{"num_hidden_layers": 9, "hidden_size": 160, "num_attention_heads": 5, "num_key_value_heads": 5, "head_dim": 32, "intermediate_size": 768, "vocab_size": 1024, "hidden_act": "gelu", "norm": "layernorm", "norm_place": "pre", "norm_eps": 1e-05, "positions": "alibi", "qk_norm": false, "attn_scale": 0.177, "bias": "all", "tie_word_embeddings": true, "parallel_block": false, "init": "normal", "init_std_qkv": 0.0306, "init_std_o": 0.0, "init_std_up": 0.0306, "init_std_down": 0.0, "optimizer": "ademamix", "learning_rate": 0.000608, "lr_mult_up": 1.31, "beta1": 0.9, "lr_head": 0.0059, "warmup_steps": 240, "schedule": "wsd", "decay_fraction": 0.753, "decay_shape": "cos", "final_lr_fraction": 0.0, "batch_tokens": [16384, 32768, 49152], "max_seq_len": 1024, "doc_mask": true, "train_tokens": 155100000, "max_steps": 4857, "dataset": "wikipedia_en"}
Each number is 200 + 30 x the weight over its row's rms, rounded and kept within 0 to 999. Layers, rows and columns count from 0. The size before them is the row's rms in percent of the matrix's.

# layer 3 MLP up, 768x160, rms 0.102, rows 35-122, columns 0-79
107,190,143,223,209,203,199,254,184,205,218,189,197,186,171,198,206,223,224,183,250,233,165,181,184,226,190,196,186,198,175,267,220,170,192,147,208,213,183,236,205,222,181,132,204,233,150,282,209,215,184,214,210,178,166,190,219,234,221,127,204,155,148,206,211,200,214,231,186,182,186,223,221,185,228,185,222,165,177,232,249
097,150,236,225,135,236,189,164,171,251,247,223,216,183,206,284,210,161,222,167,233,188,246,214,156,207,211,187,211,174,254,181,183,168,197,224,235,210,185,154,182,181,164,188,208,181,206,211,211,188,195,233,206,210,168,270,222,212,197,173,189,192,207,206,248,214,216,217,212,194,268,215,244,211,187,225,159,201,219,234,184
081,211,192,199,165,195,220,167,150,226,220,199,182,200,203,218,180,180,247,183,277,162,186,189,153,174,216,241,182,226,227,252,189,197,133,177,145,212,230,220,229,181,200,189,185,224,183,224,219,192,266,169,241,152,134,196,183,189,187,195,225,183,190,161,223,198,209,211,205,220,223,171,135,179,145,263,165,214,218,227,261
110,154,189,249,216,201,202,190,220,159,206,241,224,169,223,211,201,209,210,254,227,188,207,238,173,252,260,219,177,209,228,196,208,156,208,202,147,228,198,157,287,154,216,186,208,197,196,231,197,183,199,183,247,163,191,190,209,208,192,191,177,195,167,198,164,165,235,215,182,225,139,223,165,155,252,218,165,214,213,218,237
095,165,224,268,194,240,212,210,243,262,259,188,241,194,138,197,222,221,231,172,217,187,221,232,183,207,210,189,160,153,217,250,208,210,174,204,225,194,221,237,181,238,210,205,234,238,172,243,173,198,241,197,185,180,228,185,268,205,239,180,190,161,173,154,235,192,177,249,155,240,185,158,193,181,206,213,220,224,169,195,165
100,177,186,217,184,205,201,187,214,213,215,184,253,209,221,183,208,216,118,181,228,132,169,190,206,255,191,173,198,182,155,273,213,190,150,202,199,161,165,263,237,242,164,169,244,269,174,228,217,232,152,191,184,207,224,189,233,183,242,224,182,152,240,181,224,221,173,216,191,225,212,190,214,154,250,185,228,154,164,201,244
083,183,130,230,204,218,154,286,160,234,214,166,197,251,186,236,175,260,214,218,201,200,235,207,157,220,185,214,232,182,180,222,133,210,241,234,150,182,186,184,184,213,217,210,223,213,222,242,194,205,200,187,172,165,179,257,153,195,187,243,227,184,243,140,203,260,155,228,250,236,246,202,189,189,226,202,177,186,190,206,257
094,156,167,192,228,205,155,196,234,160,281,185,231,173,211,185,184,196,158,262,251,218,192,206,256,167,261,155,197,160,227,212,216,158,200,188,169,174,171,203,189,189,237,222,179,227,193,250,186,168,182,182,200,194,234,231,222,166,155,157,188,191,203,169,223,214,210,257,158,223,158,188,191,205,227,252,185,223,181,256,185
110,195,258,224,184,211,174,219,225,187,198,124,183,209,216,181,203,202,179,195,186,196,226,202,142,164,204,223,257,237,158,203,225,162,159,241,129,182,160,202,206,206,192,218,244,211,130,174,155,184,190,216,182,167,171,129,214,224,207,183,210,163,220,195,216,205,200,224,175,196,201,225,223,146,189,195,212,211,194,237,221
104,168,205,199,200,196,167,237,246,226,189,219,160,221,176,177,240,235,254,126,198,179,212,186,215,238,206,185,248,223,247,198,215,186,222,184,204,249,217,162,163,212,155,179,231,171,196,217,246,204,154,201,207,224,202,218,254,257,251,247,219,165,195,244,211,208,215,258,194,207,167,221,217,164,174,249,198,191,195,224,224
085,211,188,193,194,184,217,169,209,216,160,209,212,175,213,258,166,250,238,211,159,210,199,231,179,231,205,236,220,229,164,212,157,181,198,193,225,244,231,202,222,180,152,212,206,194,212,234,174,211,255,133,177,173,193,219,148,219,210,175,241,218,199,163,180,234,193,191,230,204,183,164,187,159,191,227,146,214,159,234,242
091,177,163,202,226,186,238,238,201,190,198,195,180,140,177,239,269,211,183,127,189,233,194,218,196,263,229,215,241,203,198,200,144,217,194,251,175,235,121,160,243,208,190,185,192,176,166,213,213,200,232,184,173,193,157,169,196,193,262,209,181,170,203,226,185,202,202,219,219,207,243,157,266,195,218,254,185,210,194,195,212
104,190,124,197,196,177,255,202,240,177,215,230,234,217,212,229,221,207,195,250,167,179,237,183,236,197,260,203,182,165,208,189,178,167,244,197,206,229,136,147,185,182,203,175,201,174,167,183,193,145,191,200,182,232,209,138,176,246,228,187,265,191,214,233,136,152,216,172,191,152,214,209,156,244,159,259,199,216,231,237,163
105,157,164,223,194,197,198,187,207,198,211,269,238,196,200,254,151,196,218,202,207,201,224,156,262,205,226,279,182,191,184,195,183,207,170,218,229,207,151,193,184,151,171,204,235,206,190,205,177,186,189,231,164,195,233,155,172,202,153,170,216,197,207,201,250,272,208,250,189,205,219,184,180,187,205,226,196,209,196,166,258
098,167,208,219,156,147,198,185,196,226,198,207,190,180,150,167,176,206,183,194,204,212,242,221,206,187,194,203,217,223,194,222,318,140,175,162,187,183,201,201,204,246,193,149,218,257,162,202,182,197,201,177,173,143,238,229,193,250,196,152,237,164,188,191,183,209,197,236,230,242,212,134,182,231,204,187,216,210,159,189,199
097,205,163,230,243,156,193,237,216,173,223,158,226,246,148,238,185,265,214,193,175,171,203,171,213,283,211,205,192,203,174,212,204,157,181,173,180,167,199,181,241,183,194,191,250,178,198,222,251,214,218,142,172,242,194,214,249,207,189,186,231,201,192,198,221,209,241,257,242,199,160,233,176,191,205,217,219,168,213,185,206
102,148,179,192,205,186,192,219,191,213,208,221,192,203,220,256,205,190,188,224,241,150,263,187,229,224,223,183,185,171,212,198,195,184,176,217,236,185,150,168,204,214,173,199,167,188,199,201,135,194,188,207,177,192,230,241,256,246,218,194,197,191,228,186,136,209,149,258,221,213,171,212,229,179,209,198,229,177,194,199,151
111,192,196,216,198,127,197,220,238,220,248,198,179,170,203,191,257,159,207,210,222,179,233,245,219,241,235,186,157,142,197,191,201,204,214,192,152,224,200,158,161,215,192,180,233,175,228,204,205,191,265,224,208,199,196,181,213,222,176,191,188,200,220,269,168,178,291,197,216,206,208,207,210,189,189,157,229,152,167,226,233
097,151,166,234,226,262,207,212,204,154,185,203,155,189,243,198,239,214,172,206,222,144,196,185,194,181,197,256,155,204,192,199,185,176,183,255,156,159,180,203,171,205,165,216,151,209,241,207,148,159,218,166,217,238,173,189,224,243,231,183,240,185,161,205,183,153,217,242,180,214,184,187,241,195,182,219,172,223,183,236,149
101,185,148,265,233,192,206,201,193,197,202,201,215,198,161,172,203,218,199,217,235,175,214,211,206,199,264,217,247,190,186,187,249,218,198,191,180,146,175,116,169,225,176,193,206,230,169,196,174,165,214,228,175,190,247,192,201,244,259,203,200,183,155,179,170,176,186,248,191,193,184,150,179,178,243,209,238,189,196,241,199
107,116,212,218,238,201,247,160,213,128,228,219,158,197,213,217,166,220,208,238,188,130,240,213,230,144,234,235,188,201,221,212,188,193,225,201,183,196,169,200,241,209,211,195,204,187,157,219,145,199,214,173,205,190,181,260,150,196,238,214,192,193,162,202,209,195,173,198,225,164,168,223,238,158,205,232,171,220,248,217,216
095,185,214,166,207,176,282,170,229,222,185,225,227,201,177,209,237,218,320,186,176,211,181,171,158,217,217,204,204,175,175,233,193,154,195,227,188,185,144,147,214,207,209,198,224,199,165,177,207,173,179,212,180,214,193,174,160,272,193,193,223,201,183,192,132,160,199,197,158,220,162,185,211,220,165,215,231,118,157,183,266
108,200,172,223,193,172,200,190,198,156,235,263,197,254,229,213,175,204,257,178,218,215,240,210,219,198,214,186,208,179,157,161,192,198,203,174,195,168,180,132,193,223,164,151,247,250,222,223,188,138,205,210,177,132,149,179,199,177,136,201,208,161,299,188,231,262,180,179,155,206,209,200,208,210,219,178,260,234,185,198,213
093,165,176,174,218,222,227,194,182,182,188,221,194,169,194,237,247,217,152,199,177,166,197,171,196,242,195,199,151,195,178,218,231,184,248,258,194,223,145,179,242,180,224,206,205,211,251,194,152,207,221,218,227,199,203,201,228,219,221,224,167,196,161,236,162,169,207,194,230,248,162,172,228,219,240,198,202,143,208,227,183
105,151,172,174,236,184,209,203,226,129,209,199,207,189,217,180,212,157,257,221,216,195,220,201,173,207,213,187,160,222,189,184,197,172,158,201,178,125,141,204,193,201,215,193,167,204,257,227,163,169,195,238,209,199,200,186,181,227,173,228,201,177,255,182,226,249,204,245,216,195,209,121,229,139,232,202,222,201,159,252,194
078,192,263,232,133,179,222,201,199,265,243,176,203,247,154,196,198,203,267,212,217,180,216,199,161,200,231,197,223,207,193,293,216,203,180,203,177,184,234,113,196,201,198,206,178,188,140,234,179,168,200,119,205,143,162,191,186,208,201,137,214,195,205,180,193,244,191,190,191,255,268,185,225,209,162,226,164,187,154,164,196
089,176,211,222,228,206,174,190,202,195,275,229,178,211,190,239,178,200,221,226,195,182,219,258,213,217,199,191,153,217,212,194,147,226,164,197,243,172,179,200,192,177,206,151,180,222,171,236,154,180,251,190,184,169,224,182,215,203,182,185,199,181,148,168,209,281,227,200,254,180,209,149,261,187,158,203,224,166,194,181,160
093,197,161,232,192,192,282,202,209,183,216,203,203,225,194,231,281,176,204,223,226,178,221,215,223,185,191,206,150,250,182,208,223,164,175,190,216,205,215,233,235,170,191,230,178,198,189,168,204,216,175,163,190,169,213,206,205,195,203,160,185,194,244,192,172,204,223,195,173,214,281,215,203,208,219,103,156,182,196,235,211
090,190,235,191,169,223,184,212,203,231,203,201,202,204,188,161,231,194,185,207,229,228,228,177,166,197,245,221,157,161,203,189,195,183,199,220,168,190,157,199,268,211,187,188,176,223,116,216,130,193,216,214,214,208,203,189,174,166,186,214,198,190,228,215,264,197,165,209,181,189,186,219,170,186,257,194,173,177,202,192,200
115,177,184,237,164,241,225,177,192,236,200,197,223,224,203,253,117,229,234,187,244,132,174,169,226,203,215,238,171,166,212,189,192,153,159,255,181,177,183,194,127,220,188,168,217,159,221,257,205,175,232,199,189,239,149,184,225,213,236,158,201,206,173,209,180,172,211,268,206,217,237,197,231,205,203,250,200,207,175,178,177
100,177,157,215,149,213,203,188,240,176,200,213,213,184,234,170,215,210,173,207,206,207,252,176,176,205,277,170,173,140,234,190,214,210,210,236,175,215,149,206,205,213,209,197,156,214,167,200,152,193,219,184,219,216,201,212,184,183,287,245,200,199,227,214,228,172,210,214,156,259,159,161,193,174,203,195,181,194,206,211,166
091,188,234,190,178,207,172,186,206,220,184,201,168,209,190,187,183,269,208,244,173,154,271,218,206,220,238,210,220,149,175,177,195,215,148,192,179,174,186,207,274,168,163,188,176,207,207,215,135,245,206,204,229,177,156,186,192,223,156,215,261,196,247,212,229,238,211,205,207,209,213,218,236,203,158,252,136,199,114,198,161
108,169,178,188,224,115,182,191,195,192,200,152,200,207,153,209,190,282,197,198,230,199,191,157,232,183,224,143,197,250,215,184,218,177,184,196,216,176,222,183,180,212,147,171,212,224,196,173,238,232,158,202,227,206,147,200,192,203,203,188,221,167,233,231,190,259,252,244,190,188,234,183,245,207,196,222,175,205,213,181,205
104,146,201,277,159,199,222,201,187,178,193,181,279,216,245,198,210,177,200,194,191,227,196,160,177,228,238,244,215,246,153,218,158,139,222,172,164,204,188,140,215,191,223,145,191,190,190,179,194,191,232,214,179,204,227,183,244,223,177,173,271,188,203,224,225,211,200,209,181,220,214,183,173,187,219,209,150,201,185,240,165
087,186,243,200,168,201,220,179,230,222,194,206,210,208,233,239,158,212,213,209,161,206,219,232,204,193,212,177,225,232,215,245,185,161,177,237,202,222,189,185,247,200,168,170,259,199,186,178,134,206,195,166,191,235,252,228,194,200,196,195,215,159,166,136,182,208,212,206,236,216,198,208,149,204,237,172,209,209,197,181,207
083,186,218,192,148,216,159,169,237,195,204,232,192,194,210,211,206,212,167,187,213,181,288,207,257,223,197,140,203,191,205,218,203,149,199,170,198,222,213,176,212,248,215,166,204,194,165,169,175,161,252,237,161,174,183,258,190,231,208,202,205,179,249,166,203,194,244,202,215,165,160,219,200,193,189,219,211,225,193,229,232
094,216,247,210,201,218,219,162,214,150,193,180,189,160,180,235,166,158,219,252,248,184,216,227,217,195,189,255,172,181,248,226,206,192,169,214,175,247,220,252,214,218,137,162,184,145,240,224,180,127,207,228,217,239,191,176,220,259,215,156,173,181,183,247,186,185,167,180,218,216,190,129,203,193,184,219,181,161,223,208,224
089,197,269,199,166,120,215,223,186,220,183,198,282,219,162,251,249,171,250,166,254,181,233,169,166,238,164,209,214,239,197,270,198,210,170,239,219,192,155,154,241,236,181,166,205,206,164,236,226,160,233,135,164,141,219,166,184,215,189,222,190,194,212,215,221,197,202,231,208,234,234,205,188,164,197,178,208,192,148,183,241
091,191,225,166,204,187,224,272,208,141,223,194,167,223,204,194,235,213,241,198,233,205,175,148,198,172,186,232,202,155,191,183,181,200,242,234,189,214,216,200,184,183,200,223,187,184,204,210,199,156,158,132,208,224,174,185,165,197,265,190,244,187,183,249,250,185,218,219,203,242,207,203,165,229,136,209,171,170,194,236,212
104,173,216,196,196,198,239,217,219,233,277,207,172,179,168,208,175,215,181,217,212,225,204,163,220,211,189,191,186,231,227,189,209,206,186,149,129,210,196,180,244,188,207,174,231,225,157,194,210,218,181,198,227,183,218,144,118,201,217,200,159,159,189,195,201,218,274,208,167,224,170,122,227,178,193,152,202,168,164,166,175
081,155,174,205,130,188,249,226,261,234,205,231,213,172,213,253,162,214,176,199,212,199,235,159,190,206,227,174,186,192,245,200,173,181,167,249,181,186,135,165,273,195,231,178,229,161,183,183,156,222,187,232,173,212,207,221,193,240,161,179,240,183,188,231,176,230,178,219,215,177,205,201,184,214,205,210,199,192,144,192,238
100,194,239,213,207,184,257,198,223,208,219,207,191,208,212,233,185,290,247,229,188,159,218,205,223,251,219,216,165,195,200,185,180,161,222,210,170,256,143,227,259,152,192,180,200,253,148,190,146,228,204,159,173,201,199,204,216,179,223,149,180,188,201,246,178,215,206,216,214,222,189,144,186,170,175,208,211,227,182,214,187
115,192,198,181,198,188,181,210,177,200,220,187,182,155,206,229,229,189,174,272,230,162,222,200,204,216,195,232,151,200,232,220,251,171,228,192,185,237,133,172,208,211,159,151,191,231,179,234,138,189,217,234,187,168,230,225,183,173,261,168,241,198,192,174,191,225,255,218,183,144,204,217,218,169,193,146,151,169,176,231,220
109,199,149,213,144,164,194,297,240,234,214,192,219,193,172,195,223,253,246,210,182,183,252,179,190,173,213,176,236,153,198,224,169,204,193,184,182,179,191,139,119,228,190,199,219,268,161,228,214,143,225,234,198,172,234,156,213,257,193,188,199,194,242,202,228,167,177,189,173,179,224,249,195,225,200,186,245,168,178,266,204
099,202,219,198,171,190,238,189,195,245,206,246,231,164,218,207,211,239,215,269,204,222,242,177,200,189,183,211,191,209,201,194,200,153,220,171,225,208,177,194,161,177,203,194,245,222,166,259,189,178,177,208,157,134,176,169,162,228,230,214,188,163,229,228,224,210,170,167,198,219,200,186,245,173,225,172,200,155,153,230,251
098,203,166,220,136,211,187,218,206,201,210,168,161,210,183,185,271,187,175,207,165,205,214,248,209,275,187,214,200,189,227,197,183,178,175,198,205,206,198,225,140,201,163,172,160,203,234,229,172,207,221,200,238,141,176,179,141,236,205,183,164,178,216,210,191,184,175,225,166,227,199,218,209,188,209,226,187,146,183,216,260
105,197,145,182,172,239,171,245,248,212,191,171,181,204,249,231,236,239,262,173,216,208,186,148,164,184,225,218,197,120,207,202,190,214,222,212,254,206,198,192,141,207,194,171,171,233,177,233,188,186,159,215,199,187,176,210,225,269,203,239,210,205,220,234,213,241,185,173,191,192,237,184,219,202,164,210,168,185,218,213,205
084,194,209,220,165,202,165,214,221,230,217,206,214,140,235,234,212,184,170,193,217,194,202,200,200,208,140,161,173,217,261,165,149,183,238,246,242,228,158,235,205,248,165,180,205,173,216,227,202,171,264,198,199,207,200,217,175,165,186,206,177,195,183,265,243,205,209,203,216,171,229,165,203,205,216,174,200,155,199,247,213
103,121,191,216,257,182,215,142,230,193,193,163,240,233,194,234,212,249,229,142,178,225,253,183,181,260,236,218,197,216,177,170,181,189,186,216,125,167,163,175,165,180,150,150,184,209,232,205,190,189,198,199,243,141,203,215,181,255,216,170,207,195,215,189,189,228,232,274,111,198,204,167,221,168,167,221,228,221,207,177,206
101,208,203,212,213,167,194,258,207,267,170,232,154,219,219,149,219,199,152,233,177,191,232,145,189,209,197,237,220,204,241,197,206,151,192,225,232,249,156,163,170,203,199,164,212,202,178,232,166,191,184,218,165,203,197,149,203,156,161,190,207,209,207,247,123,230,158,217,249,196,217,196,217,211,188,162,231,228,192,228,163
085,177,171,217,180,200,183,199,251,150,231,198,214,156,164,265,177,234,210,186,239,176,207,177,274,192,192,180,205,242,184,190,191,194,167,178,214,230,174,200,238,208,189,197,186,221,246,196,111,240,218,211,210,208,210,172,226,201,195,251,199,193,236,180,191,182,187,268,204,225,198,200,189,143,209,200,179,207,191,201,192
095,185,198,214,254,168,199,243,211,183,194,249,214,202,208,232,178,220,192,216,190,195,196,167,207,257,165,174,141,205,242,179,175,207,227,195,192,226,154,174,170,213,203,228,173,179,211,275,190,190,198,168,215,206,197,179,169,260,205,220,210,211,184,221,246,229,194,202,189,207,224,142,193,244,205,162,107,203,121,212,192
106,190,197,205,281,171,176,208,211,182,175,220,182,237,195,203,177,199,170,213,155,217,218,177,215,238,237,214,226,220,226,239,161,212,137,203,147,164,193,137,217,143,172,171,194,181,155,233,182,228,180,178,195,196,203,194,151,192,235,243,269,186,172,190,213,191,262,237,182,215,180,205,243,175,156,187,207,263,220,218,195
112,123,189,221,238,176,166,201,228,184,195,241,215,201,211,187,199,197,191,197,211,232,205,157,234,175,281,253,208,196,202,219,201,198,212,169,171,262,163,175,232,219,227,157,223,232,211,218,176,170,277,168,218,184,186,125,191,150,155,227,209,185,223,232,263,193,162,259,151,189,186,186,179,211,203,268,187,203,231,228,210
107,225,210,226,212,214,268,258,242,221,192,172,124,248,176,183,191,212,208,240,191,206,249,203,212,199,148,215,243,224,211,248,174,151,170,169,181,200,216,230,183,238,176,186,194,197,169,253,183,179,190,165,211,184,189,172,234,188,183,216,238,184,222,248,184,209,190,172,155,207,212,209,225,170,105,158,150,198,195,193,193
080,186,183,191,221,201,208,246,207,206,191,196,212,250,270,206,205,201,187,149,269,169,204,216,159,220,188,196,159,191,193,250,195,205,207,200,167,207,147,161,245,172,221,190,179,172,202,195,186,191,279,141,212,192,203,239,196,181,215,167,218,191,221,181,189,196,228,187,237,263,188,244,183,194,190,258,150,188,240,220,204
084,186,185,190,153,183,234,201,192,211,210,225,170,219,206,190,216,192,251,254,204,189,213,211,196,182,236,234,202,269,205,121,231,177,227,229,207,153,160,178,203,180,151,204,195,202,211,182,192,259,262,123,218,140,178,190,208,256,251,155,231,178,200,189,231,229,259,169,180,219,220,241,204,203,165,164,171,178,166,191,195
108,209,151,190,216,181,193,246,200,141,218,200,163,218,198,217,238,187,213,197,236,205,195,167,177,217,162,173,198,157,202,176,156,199,215,238,123,133,171,198,188,254,166,148,199,241,229,210,211,181,206,234,168,176,191,212,223,186,195,218,267,206,223,215,182,194,162,222,237,215,222,203,219,195,202,150,238,186,208,225,216
095,130,221,178,191,201,189,176,230,190,221,164,201,250,156,238,142,167,213,183,249,147,168,190,210,167,242,177,192,211,179,188,172,214,150,269,186,187,185,176,153,225,182,154,191,190,193,203,210,147,262,188,162,198,179,191,254,168,232,178,232,170,215,236,155,210,173,274,150,216,223,158,273,177,176,183,225,191,182,219,224
095,159,188,201,238,186,261,208,183,188,220,177,240,188,191,138,241,211,287,185,188,243,176,232,200,173,199,159,200,219,222,177,202,150,195,207,212,196,211,230,181,180,154,188,215,206,209,195,221,168,221,180,195,185,136,192,205,143,256,178,190,162,194,197,195,226,190,196,189,199,212,239,266,176,253,194,198,134,213,209,213
109,188,177,190,247,213,261,200,227,133,191,245,257,181,212,266,248,210,159,194,171,198,182,177,178,243,166,203,148,200,180,199,193,186,143,215,194,200,189,171,228,244,188,158,231,233,202,214,214,188,210,159,208,200,214,200,200,255,187,177,210,153,216,192,190,244,223,265,184,245,175,226,200,179,210,185,176,105,171,181,209
113,180,136,211,251,194,174,216,239,244,203,201,179,149,239,235,241,256,157,206,260,168,217,196,163,197,194,226,207,197,194,192,191,216,155,199,175,200,144,144,212,178,174,209,159,227,214,148,207,146,199,208,162,175,189,153,246,238,188,203,232,184,209,203,175,243,150,250,201,163,228,209,230,207,149,228,156,201,207,205,172
099,155,212,226,225,174,182,190,196,132,214,235,252,226,215,189,187,205,122,209,255,152,220,204,226,180,228,188,199,183,225,207,178,176,206,223,170,205,226,195,263,156,218,193,203,240,212,199,213,211,213,181,234,208,175,171,195,161,209,180,205,189,211,221,242,235,186,210,153,210,239,150,144,208,204,238,152,226,245,192,191
100,181,216,215,217,222,180,230,191,183,217,219,206,188,156,185,211,210,174,162,175,163,199,192,204,198,178,185,160,214,184,192,166,189,235,192,203,269,187,214,173,226,156,179,189,172,199,181,219,203,237,219,185,224,144,243,160,219,219,176,216,163,192,265,169,259,205,220,182,186,204,172,201,175,152,223,192,254,195,231,203
101,179,231,182,183,182,186,200,247,160,198,215,162,173,173,201,192,241,209,215,188,214,225,185,212,264,210,229,224,179,194,235,170,196,176,172,206,156,163,222,230,180,177,217,155,203,188,224,134,231,220,199,222,170,167,205,164,277,189,223,202,186,237,203,235,200,199,259,179,173,192,204,205,164,230,164,197,185,183,168,199
110,207,202,198,156,196,236,170,239,231,196,214,171,208,180,224,219,158,233,174,162,141,276,185,206,234,207,225,226,181,207,192,202,186,125,178,164,199,179,213,202,260,205,161,222,189,173,245,204,200,193,226,220,163,161,187,197,216,187,160,188,190,215,243,152,181,198,225,139,198,170,151,245,219,176,207,228,139,175,231,245
108,187,229,218,198,206,226,176,239,172,217,195,177,204,236,259,132,250,212,253,185,164,250,228,227,183,188,216,225,176,185,216,211,188,188,188,101,226,166,165,130,260,195,169,225,214,264,240,157,166,280,204,194,175,212,215,191,215,196,198,194,191,208,220,223,197,181,185,224,175,180,186,194,240,196,220,197,194,149,228,229
109,165,178,238,224,187,212,200,230,154,181,195,214,192,222,182,166,192,183,216,176,215,202,218,189,280,228,196,131,205,197,170,191,182,181,233,148,181,173,180,225,181,157,205,190,225,159,193,165,223,199,185,225,197,149,198,166,234,214,172,253,183,232,246,194,243,238,211,123,215,214,226,238,197,194,264,124,185,253,221,253
109,174,176,217,243,169,207,169,202,169,184,255,256,171,224,235,263,218,166,199,207,224,228,194,228,154,221,199,212,242,203,207,231,210,201,234,192,191,158,214,225,167,183,211,188,198,175,206,162,160,137,251,156,143,171,198,163,271,165,216,205,167,227,205,219,170,219,247,191,203,209,204,197,197,237,213,176,142,174,178,219
100,159,212,231,224,161,167,212,193,203,212,153,204,245,202,242,145,230,204,148,227,111,227,210,242,241,186,162,221,204,182,179,247,194,173,168,200,125,196,185,225,216,162,186,263,133,208,223,217,154,187,217,186,191,228,171,200,235,181,174,220,183,201,217,175,151,236,263,232,199,227,195,168,181,202,183,193,194,219,191,153
076,210,155,181,169,239,268,185,222,189,224,179,194,214,163,186,192,202,164,255,180,233,195,242,244,199,195,234,212,155,190,159,206,245,212,168,191,180,215,204,164,220,237,205,194,235,201,210,184,192,239,149,131,139,143,239,216,193,242,227,221,184,214,182,199,218,247,214,175,255,214,203,227,224,209,143,215,210,127,200,172
093,222,196,160,196,237,173,176,188,159,182,229,200,216,149,203,188,229,224,164,180,182,213,166,174,200,209,263,155,228,201,259,115,175,221,236,217,229,195,201,169,174,150,188,196,227,192,212,165,227,233,168,201,229,174,219,175,265,221,164,230,222,232,193,215,243,167,193,201,214,253,197,205,170,173,166,151,235,211,238,172
110,202,187,207,218,197,217,172,171,160,216,224,256,224,189,259,249,201,214,232,226,194,198,183,238,231,252,222,202,184,246,224,222,243,192,210,180,167,169,189,231,159,145,151,205,190,195,260,125,184,202,209,186,206,229,198,226,237,187,183,216,196,222,275,178,161,196,229,153,231,197,249,179,184,155,202,127,194,188,195,214
117,171,195,230,234,163,169,190,241,187,205,228,252,214,223,190,235,219,209,260,241,226,203,201,171,250,219,226,212,192,177,274,214,186,177,202,205,253,174,204,220,143,193,198,244,208,178,167,133,214,214,229,218,154,171,153,214,216,186,233,248,160,151,215,255,204,192,235,173,197,154,175,243,163,220,247,141,186,191,251,209
104,169,184,248,182,162,215,192,186,217,245,218,212,183,222,199,233,247,267,239,284,175,190,192,195,219,174,184,218,266,235,275,205,165,200,172,245,157,195,197,189,166,145,192,169,210,168,202,184,164,145,185,209,166,188,222,215,238,183,213,184,155,216,169,187,202,188,231,201,262,209,155,179,142,171,197,159,203,178,217,224
095,150,167,228,235,201,205,241,199,170,196,212,173,206,216,223,179,244,189,207,249,222,216,187,187,120,198,214,143,205,191,202,219,212,179,169,178,200,256,180,129,198,204,225,181,215,153,194,229,162,166,219,241,211,214,193,182,172,197,151,228,206,211,265,164,174,200,187,171,261,218,217,137,154,254,221,146,182,167,202,188
101,171,216,216,273,219,207,182,146,139,193,197,187,233,198,164,237,242,215,239,177,156,172,166,224,271,204,266,176,195,212,226,179,146,179,198,204,244,209,192,194,198,198,190,202,186,189,219,221,224,240,221,199,201,159,175,203,188,238,145,235,178,240,245,169,178,245,237,141,159,200,240,217,197,189,255,142,219,213,185,195
106,186,245,192,230,175,221,206,215,168,261,194,224,168,181,210,173,222,243,190,224,185,235,182,258,146,229,225,174,182,229,240,250,194,185,149,218,244,194,185,200,194,185,163,217,223,152,240,193,189,220,258,197,135,225,211,153,238,239,181,197,179,236,163,180,246,188,233,266,197,213,176,203,209,246,217,215,166,183,181,203
103,201,226,225,227,199,218,229,233,174,212,242,214,174,150,264,197,207,174,207,250,247,229,189,225,211,143,185,212,229,200,214,220,226,159,205,199,261,186,184,164,199,155,180,211,214,185,228,181,165,205,173,199,178,201,141,222,225,209,204,188,141,178,186,163,170,188,210,168,212,167,124,233,181,212,169,211,171,184,168,200
088,155,198,225,156,161,222,253,261,219,204,211,185,137,142,200,206,144,217,181,195,193,233,222,264,218,191,201,231,207,249,190,221,225,218,186,252,242,193,246,186,260,139,199,205,215,192,215,207,229,176,162,205,164,171,173,164,224,150,211,226,202,144,237,209,189,182,191,248,180,252,190,228,184,217,158,207,145,157,170,167
099,182,196,227,208,229,141,203,174,155,213,257,197,138,216,239,210,204,240,248,178,208,182,201,231,186,217,230,151,187,185,222,248,142,202,205,207,233,135,195,188,221,184,198,201,218,194,174,179,180,204,200,269,217,193,204,219,208,188,215,189,173,191,211,245,186,217,252,204,203,150,249,173,129,224,264,182,145,185,192,220
098,176,197,187,219,177,219,246,244,189,176,171,179,158,192,201,205,228,207,192,193,194,223,129,188,168,247,208,186,169,209,155,238,204,187,270,204,171,131,210,205,236,209,126,175,225,195,202,184,215,193,244,209,215,228,147,231,183,198,264,266,189,257,179,221,212,173,205,237,248,185,190,226,200,198,124,203,218,137,193,194
104,168,198,215,268,168,223,217,232,214,222,158,142,236,200,177,199,239,209,239,179,185,209,183,176,183,251,235,225,175,246,169,186,211,178,200,186,183,168,195,129,238,191,191,207,180,174,235,207,152,179,217,193,172,121,195,123,246,160,123,215,206,217,201,198,192,181,215,228,212,263,234,211,212,237,188,195,228,184,171,140
108,173,196,220,141,156,266,215,193,230,187,198,272,203,185,248,205,191,241,175,221,232,241,177,187,178,172,286,211,221,173,200,176,205,208,194,184,186,171,167,227,159,185,188,259,168,206,188,178,183,211,192,166,188,191,190,155,202,194,205,217,153,169,185,232,221,170,187,248,202,210,192,200,180,263,208,229,213,146,213,174
116,143,154,224,238,186,228,271,168,176,242,195,191,191,159,158,166,177,198,204,218,188,206,155,206,205,206,221,176,234,187,210,155,181,248,194,217,193,189,126,200,208,248,188,208,213,213,221,227,202,197,195,217,176,192,228,170,186,196,165,236,174,186,178,221,273,267,230,203,195,216,155,190,205,195,176,199,235,189,224,197
114,190,230,196,207,212,224,187,199,199,226,219,234,199,173,228,194,170,211,237,193,175,200,220,212,213,222,192,157,162,175,199,195,160,167,226,218,202,179,198,172,202,192,171,198,240,174,224,206,228,236,228,168,193,181,183,187,145,205,163,199,166,160,196,227,213,185,170,162,194,253,169,181,195,214,157,207,153,150,250,233
108,176,184,172,184,155,230,217,252,180,232,190,213,244,120,185,263,203,207,177,197,120,228,213,201,197,182,201,152,203,205,185,182,163,180,183,203,198,212,161,210,229,200,176,221,190,167,235,200,172,252,211,197,211,214,197,254,203,167,187,225,171,217,218,187,224,213,239,139,185,186,161,249,220,148,225,202,199,129,201,236
108,189,224,228,226,155,193,252,187,145,260,199,242,187,173,189,198,229,237,171,250,214,208,255,200,192,196,199,179,210,234,232,186,213,202,247,149,209,141,205,211,161,170,199,203,227,207,248,169,201,232,178,205,170,196,197,133,192,242,196,171,169,204,179,243,201,201,244,169,262,231,205,210,199,194,187,195,242,150,199,140